config.yaml
n_layer: 8
d_model: 192
n_head: 6
n_kv_head: 6
head_dim: 32
d_mlp: 1152
vocab_size: 1066
activation: "gelu"
norm: "layernorm"
norm_place: "pre"
norm_eps: 1e-05
positions: "learned"
qk_norm: false
attn_scale: 0.177
bias: "none"
tie_embeddings: true
parallel_block: false
extras: ["capped logits"]
init: "trunc"
init_std_qkv: 0.0339
init_std_o: 0.00846
init_std_up: 0.0339
init_std_down: 0.00346
optimizer: "muon"
lr: 0.00649
lr_mult_qkv: 0.4
lr_mult_o: 3.0
beta1: 0.9
lr_head: 0.0188
grad_clip: 2.0
warmup_steps: 200
schedule: "wsd"
decay_fraction: 0.709
decay_shape: "linear"
final_lr_fraction: 0.0
batch_tokens: 32768
seq_len: 1024
doc_mask: true
train_tokens: 200400000
steps: 6116
dataset: "wikipedia_en"
Each number is 128 + 24 x the weight over the matrix's rms, rounded and kept within 0 to 255. Layers, rows and columns count from 0. Numbers have three digits each.

# down: layer 3 MLP down (transposed), 1152x192, rms 0.0296, rows 922-938, columns 0-191
# up: layer 3 MLP up, 1152x192, rms 0.0769, rows 923-938, columns 0-191
down922:143129124135112127147129195160117118098197152098102123104108110122089151123144153132170135099128116185151168116067138124145113120139152111149131133102156137108134124124148107148109154119145091139129104154124121120120166105102152106148139105131116125133159146127139112106126156138154132147101168126115120074145126125102144128110126152109103138146099121157091131118137152115156180145121107148114138101127162109139136147099105170171133125126138107102082134136089103132157108150134089161079095087123147070141108100136120157125137129116134118147101111167137166103119139121114102145
up923:121136144121139110154111152127117122151109144099135126130129127147116125116113106109136129148109134139099087116115145120132148145156153131151143130151121127153119132104116104113136129141134126107131136114116125166127110102154129128111136124124139109088140101142130157111131145103103154155093175132174125141111178110145121118133110122102107118147130118104149134146135123100120112136131154108114150167164090129117131110123158097134142120133128083139108142139111109102116108136128142151109115124130161154164155168107135156134130102164113124133133144105124118110140109126123111134
down923:139158112129136145115112118131103130116110091134140139125131134102099145131138112129160139131119137113122106117158097143150127108136129143108109125120143110133102111129137135144110112138107107140157083135122127104177139127159157110089131145124155094122091112143110151133133113122142129097124110126134093151134127130119158123119144132127116160106114126131142135116117092138098146144114112099116159105140150189147157150124133143154147121140133170123111109160116112139118144134151142175105110126109141168088145091127094091113143153130153123139147092136147173126125112172106107135
up924:120113116128121152136156134099134116136172135147146097150150125154159143130099101143101114117162098129159134176169123131116127072134142087152111111148140079080145112149148149122107113117143121096126113067103086119143165146150120189148138125123149157120112110144100155099138144102172056159117124106144126128149167126140170108141077123095104160105077108073148119116105109125124163177088128102086094071108150181111140142093127124093132111131151101156087133132063123133157123123109137112125174148142154162121117113166100115110116133136104145168131118144139169125107121109118158143
down924:148148134119135097169100107129159077154181121134150130125119145153119171129128112112110130150112119085145117136164132140140104151114120130127122115103085117155161100101153157146106130103101134130133104169160192169107134168111141180150114119126117151116106121092130140136146067132135214107108122134166132120133160125103138127164144122140167141154111134096158156133124108125112176103129140114156125134134134074163116146150102099138149140127144114109098070137090140108116087139148066053139137162121132172109099104155116133102122120121114117116070117131130102156123125081119153095
up925:134122146141124088097119168165106109130136136175128117105121073142132107177130133127146130143104079151169115125120088123129089125136129132140126153154128083112120149109130148115106121162078123139122121138146087126170140103146176087100098122142143168123129083086107139116103109149151140128106147126172138159145099123110128149153113114081105138142091106137148125156086140141165141137080102134108165139135148128157123113114100122139111153103176100103138118124113101161144160151132144098139111119088152150141089134119181143112112147119110122103103180136115106140149111143073189127
down925:113110128124100056088110144136130100149158148123089138127153103112085149129155103120158116103092127130114142120146128117093081085140087128107128164170122132091140134096146119195102163193102085138085122137152107121110112107118169109101168189120169097161076109127158129148136152133147150119133121112168187148112069145119105146095128118109092174094128154154146112131166149131103144169121108202155140143118149168133109144096152130120119153113153104129110098182159149135105123151160091091137114126105125126175074146103217140140134083116164139124111140143150108100134126117087158134
up926:106159100127138105167119103122133106108130139100134154134104111141168150107075122134143126078124162133101191141115131132104122116138119127113128141153107120162129103153150124139175164096116169172119142165123107114079144173144151086134139156110127137130118156153143098096131120117108112117151132113104096149101166156155127122148157106136115114121085127131147125149101153120144130144193131106120065113109143149122111154148140165106135114107136125093142137128115110130104153137118099119106120101122151150135089153161158141134155124090120124126135144111152112158148098130109120137
down926:127127106150091121102131138105149093152182142109128090106149147104101168169101136111118150089134164130127157126124107124148135096101128167099158126104142113101148157145108168107134133107103124150138125134124158116140136146136104158159145090155112093086214109139146133135136103165160100123128098127121161117136107163091161139160119098132108119169133128088138127128137137161113103134142102114088134078197120119106082108082141143139155166102153111140103152117136151143157087147116112140141122137122138153144152137112163100090109071115142146108121155125130103087139121135145144141
up927:145127122145076145115115102136135128146124118143143100127113143156128128095152133099131070166130139107173129111125154098150096138126130093119131125143098135120107172168132116132107104127116106070094148140152111167096097083118116068118134139119108131145133139113113131141105144152132150115147108136147143091129066143149090144123114119128098152115098149142133150097169146110131144141133153124120119170118083141156149137127170105145124120101145106128144113131121080115108100139115140128161161112128168132142132143131167117121176099143122133146155101141166155158122135120132116133
down927:115146169134148154102138148107142139110142113119148122124117149103153111124150111096148159105134103141126124108110128110110141161094100160141169110094121176123154136117135131135124120110110098121094088153141153100120134130126138126117128106136154145148121117091168084135124177124131111113103121183103098123150102135144136114183131138114150144109123127122124133162118096123127154096135123135120114112122151092150107183128118098189120124159130147141142135126139117052128124169147124107103121132102124147112145095118104115115150091141167144152155122187109132126085127133128075169
up928:102107134165124160125095146141151143149137120141127164088130099142154127105105120133119124109175116113137122105144116137105100134153111119106091142135139128139122139134114152131143119117133165118105143160132095085151145170126144136110154145126104140179134128130122142103109137074103116145148162126130121097122138128138130131129118108109152126152170149115118127138096121128141101100128126103107155150154124103160098152132110123163120135141107109095109142106110136117113139118164109138135144140137143141112142157103158109107123136141113143125120103107119083156170079109151119132
down928:140129132120114103104157110096096146095117125088138113136132107135118132155113137155163147100082134172104145135153116120121114118117101132142094092134126109126088147102113132153123131117152154151141106103116142136137106134096125151119124167138116103085128159097110092133142145147162081118132155117156171118125130095107132147132151166139151139115098105152164153129133106144124131155146155158144123127105101150092100110124157144099154160120157073112131104143117136119144065164118128141109099124164148128177113086154154148143142117100130120129154126149140121093131141140131139141
up929:115131155063106145138139146093104145133169100173137119095088136126125116132138079131150139121148143082152121118099113115155122135103065132124069190149130102134134137162101175137099138176109101124122098155089141194101117080139141131153186156123127110100104115177140145106143131109140092166156112080100123138091128151137137105156128116122064119129107080187140108145141120121144126177157169133108111176132097123133131108136132129164087170106112158089161139094116140128101089083118143095122115129121109152116151114079086118119106107136176168145140142120122150146148116153121089142
down929:125138122147151141101135132139136175109102126118075144146142135112164133131119129159086076093150153129156104123134120127125114093134149177141191104138145151117133132119084104137123131104134097093111119114167045081135154130140142095106147104143118123136124111116118123144117140137114147129181128105134106106130147132121131102137134131168169136094148126138132101127133128151102136087113130156141136095110106136153081153088175118106121151130146140183142090151144115187104160138117130122125144085158108089143162136139110068128157149157068084150137143139166131142078127103147123147
up930:134124154173094136136122093113154109108120114150121134114092129143149104125191129132151118101146108101156115158137130144145103133102147160121101106108098133150101194122109126145149108113136155158136100170135127139062119100118129145112124129082134155097129120123155101120141140158121148101136118140149114124113124117141118106142132163165155118105138162135130097060145131174087145134118157111153169091116131126129140143131123125132120096140107130081113130106144128133140130121158128152095112121133128151163108152166123096111186096150114151163155118106116108115123101122146082098
down930:123122117121143138115112097164149146147113158110144117126110131143101136107143163124151148138132141153159159114159142133145140151107142129136141147104164115159134087113131143119157106131160160123154136120156087115117125128092076090138151129128150147114098143096136131114089141139142136124116160109140102113130060126145118140110134143163138158101093167088122135107104115157083118177139145152146127094147130117141118144131085150150111117115129124095135117105103096112152165164127158123133100070154149098110121198101112122143116114117125118147076094126163110145122144102149103096
up931:123114112164097097152105144122131108135115121124153096149100121127113129143102113159135146148110118123161101110135099180123130133129122075124137096128138119164119141114115097149087141125083100086144149157165145176143148122145168095143122144139113173110127118114140105138109142147186117119091114166089158098131055140138145132114132145155123121134119130111120104116116138102155156143121138126143111134143118125137168186120102115104164063099158127117144122116126111073112120125146110137123120103145143099140132097163107086128095175100157150146208147132171112110101118145145117107
down931:144126128177083083124165133127145135101134140075107093152166151141126134115120084129117163114129148113122125156107162137109128140097155153160113144138131112126145148110137104139132163129122085123148137059191107170078107131153144128120143148165106128095100150125149118145075151146141126107133113121121160119113121146090116126143134126140110129121154152099092164117142121175120098127139098114079072087145114105150076178117101097109091134145110093153127141141150136124094151122149184141176122116121143116106135092148103137111166113155107112142161127146108139146099140103141196116
up932:110138146110105162154108164145145134123124118122149158152106119127137113147101103089110128158113141118142092105086111163165155174147121103104150096067154142116125151126127136174110145102136174138136165079146108109145102120111138132112148162137157153142131156136089092153114128139129153143108123115111119140169148103153096102164110139148133079121122144108099113144184090131140121123099100135083131150128127129117134108152142136114121138081094113149100167166139132115121116152133157147139096139124110166116091129110166140096116125123078146115137153127134142131107108143145127151
down932:122074122114115129161094110138137143137129118183124120145148139126116112102129141143086126160126141150142160095143137152169085120130130132143136129167145125158120138126116150092104141135137139128123117129129137113149127101138112137110155097142121090123104095129123172110139121161118120125116162152154095152132122101119143107158173134108129110141144092142117091152082108122102161122096104143147126083136135172088121100140110166175120095128138165110128103122151112093125096164128135132105155170108161140145117117084142107101130143176124125147139133147127060124132133122113133108
up933:133099130137127082129130104124114132145104171119129095101177130138153114131176132120153157111155117096173146149155104145181111146158132156142183063112151120149164093115097127121146110123163150134113131121132085072151129169088168125156132133092129130153085096108156158146069124116088125145136137155155166110109172124170148127120146091138079176103070118101133110093141146144159115065117153073123119162121110144122093130131114120050131137168114109153093116150165129130158116118135107108135119122109134157161171152113074187136205128145140168137152149109173158087084086103122107141
down933:134181156122122169135160140132071142167151113167148136101130125142121074135098128147143068114156140175132155107064126130164171136119123116140086156136133089136102121152156143119095112134082141125116162105090126135125123133136137124201119107124102122134158125129092105144150107117175099105152136091116129117104127132167177128145107133108136077162170124141107129183121127100098171154130139146141142128118116133145132101120179107159076128096105165113097119097138139182093116140128139078082134135118130175095145102144131079096073140109118129132155133105124158121126125119138149146
up934:149135087107097111164096114089152118133185144102132159165129121120151128120115106144090131144088102122111142175130133124143131127076084119158117092151116131150130068115125180134176159130101110143097115152131154116134146091151100146106108093121144130124126125099075131110153154111136142128175137132115157118124141107139137126149116150103139140120128158134136149146118105117135147153150078122127116118145127124134091154147150132132147160107130107112164120151118098138137118123124156121141154127123118167129101163083138144104131085102117102146122151114120123139145140162098122167
down934:156143162095112138140118173116108092179109124117114099114101153108080111118120185135116133119073120163161116143152136125124162121128102071110134119095125132146153110125134117105150109125120136127144121123133117110165098118118089161147124146132160118133139174162101146082119110123136149088128138139176123148131096143144132187166143121143074127111160111143072160110116173134130083165102160134172125091108145138139078157138138096121156127140083097113132156159083127157128111143148099105150151127146186135127102089110112100140136170128127182107121146106130098133105140139134120059
up935:121143079130120152127128116122129118085138139157128127086137121106108114149154104124157110158141098123114134116136092160136167101134100109148119143176158140049101170105109125134145102137160145129183108073148155141124122132127117061117154130137119159150152103179095143171110147129116128064118120144163133155144151109101119163120085106110124142159153091127126125133120117105131101170118176088134128111137145124137095130113149112173115120119145094102126154124177133161152110084123118159116160144127099132116135090142148154114115117107097161150171137081141102119107139129152162122
down935:138143115064124181149071100117097104147141169148133174075142167124138138127163097116098140176101139110161141130092123116120151081140087096143146140123141117083156149110122183144119154122079131127138122199128143122113143113100114133130142158129165125161111079149129162167097126133159113166127150173118126148152110125085111094124112133156158086188126152112083143121114098114128066160127147147139165125127127086175137089128150106137135115085134076145145114172190124150171111134139145092147151106114093099118135080109157124111129112092074146070125135160127161138103167103112105119
up936:113172131149131151124110137141096098075131172119130143090135111123117128128124089112172114076159146125164119156118136133154134118135142127142112160172132126091130147156129130132073138128112120110103131091127132107126121115131144137135145123097094144137141146128129177119114173122135132096141113120112083128105105136140112121152112131117140143135122123150123121098110109130118154135106145109146109161140144133161127128102101129132129115124153150131127166114103109133151128140116159111149130108144132112139140137108123114122154188144143112169104127120141059149144163134115151063
down936:138147097159153124074095130137114113138166069153102136088119100115134087139096149148147144142129177123146117144168099134124113112166105137122109108130157107141165144099141129169162088143121116113134089089121110120121097105114136128134125119105175121160110097107121153152163134125142133147123114143124118107152110103123143068099137147120135119114129111127154124125151154116130127144123135125083113145148091112149145162124112128134104124117131170123092120090128123125133148155170092103163142133114122136112121133150146139158134149102095132096142168150157145163136137165162150106
up937:102125175090092135104161135096136125145149113109137100153123114139138135140104166120126086121102146069119152140111140145119101145146148132155163150122119114141166118111133119156117137109156157118134156176112187118111104114116121117118137132123176140185119076092101073141145107124145133136168148158096144129119145151122167121147131139134121139120101146131174156135117120149085153115132134104123151138121130128118131129115131124108149107109127132094139121130134095114141120121138148088136165135133086110147131110143136168111103099118143096201179115121135118105130106123140092133
down937:133167157124102114099137116160126135103152109112179135155090137103132114156129114129119121111108175112118140135134127133117124115115141133162147099134099111144174128118106113138115160132211166145130135142130153122137118106121120101117108131125151155153089098088108089175094138077154112142148106147124178129115140124133157093121116152100100149088102135129147151117123121131083127132167141121132157144147162088139083102128112168139091141140175142133071179083115141117126119113098108115170142109175104086129133099114131167146111067129115138153147142135095139155145144131113113114
up938:117138115127120115118137147147135137142119135141132129117136133137138129132127122131148121136123156125115121136113142125149139104146136111150108112111131110154128130122144141159116119139141136091118123116127097132120138127140131137126123127129112106138120130144142107133136154123130112126110118129118144144122131147140096132093121134120119134119129135138109123100137155130118135097128149119116140147135116107124151135144119114140130113128141112131137141111129113147103105127145137106129147143086134137116128120146116131123116100117129138113119124147143128122131115152131131128
down938:123111125131122131126121147140125111128139134109141114107135112101124129110100095149124127128140119143140135126126126110123113119106113135158119148125136145116108140161125146130134118137125132124122143131110142149140097141134121115117127130149099134118141130115132111150118104126126116126125142133124108152122151125137127128104142124133149115128137155119137142126141147121126140153105108136133109143116129140125143126124136153122119131105142151132109137130127130136107128151134097151132117133088139111122128108125141128110148125130135138125137103133145132112141123122116137157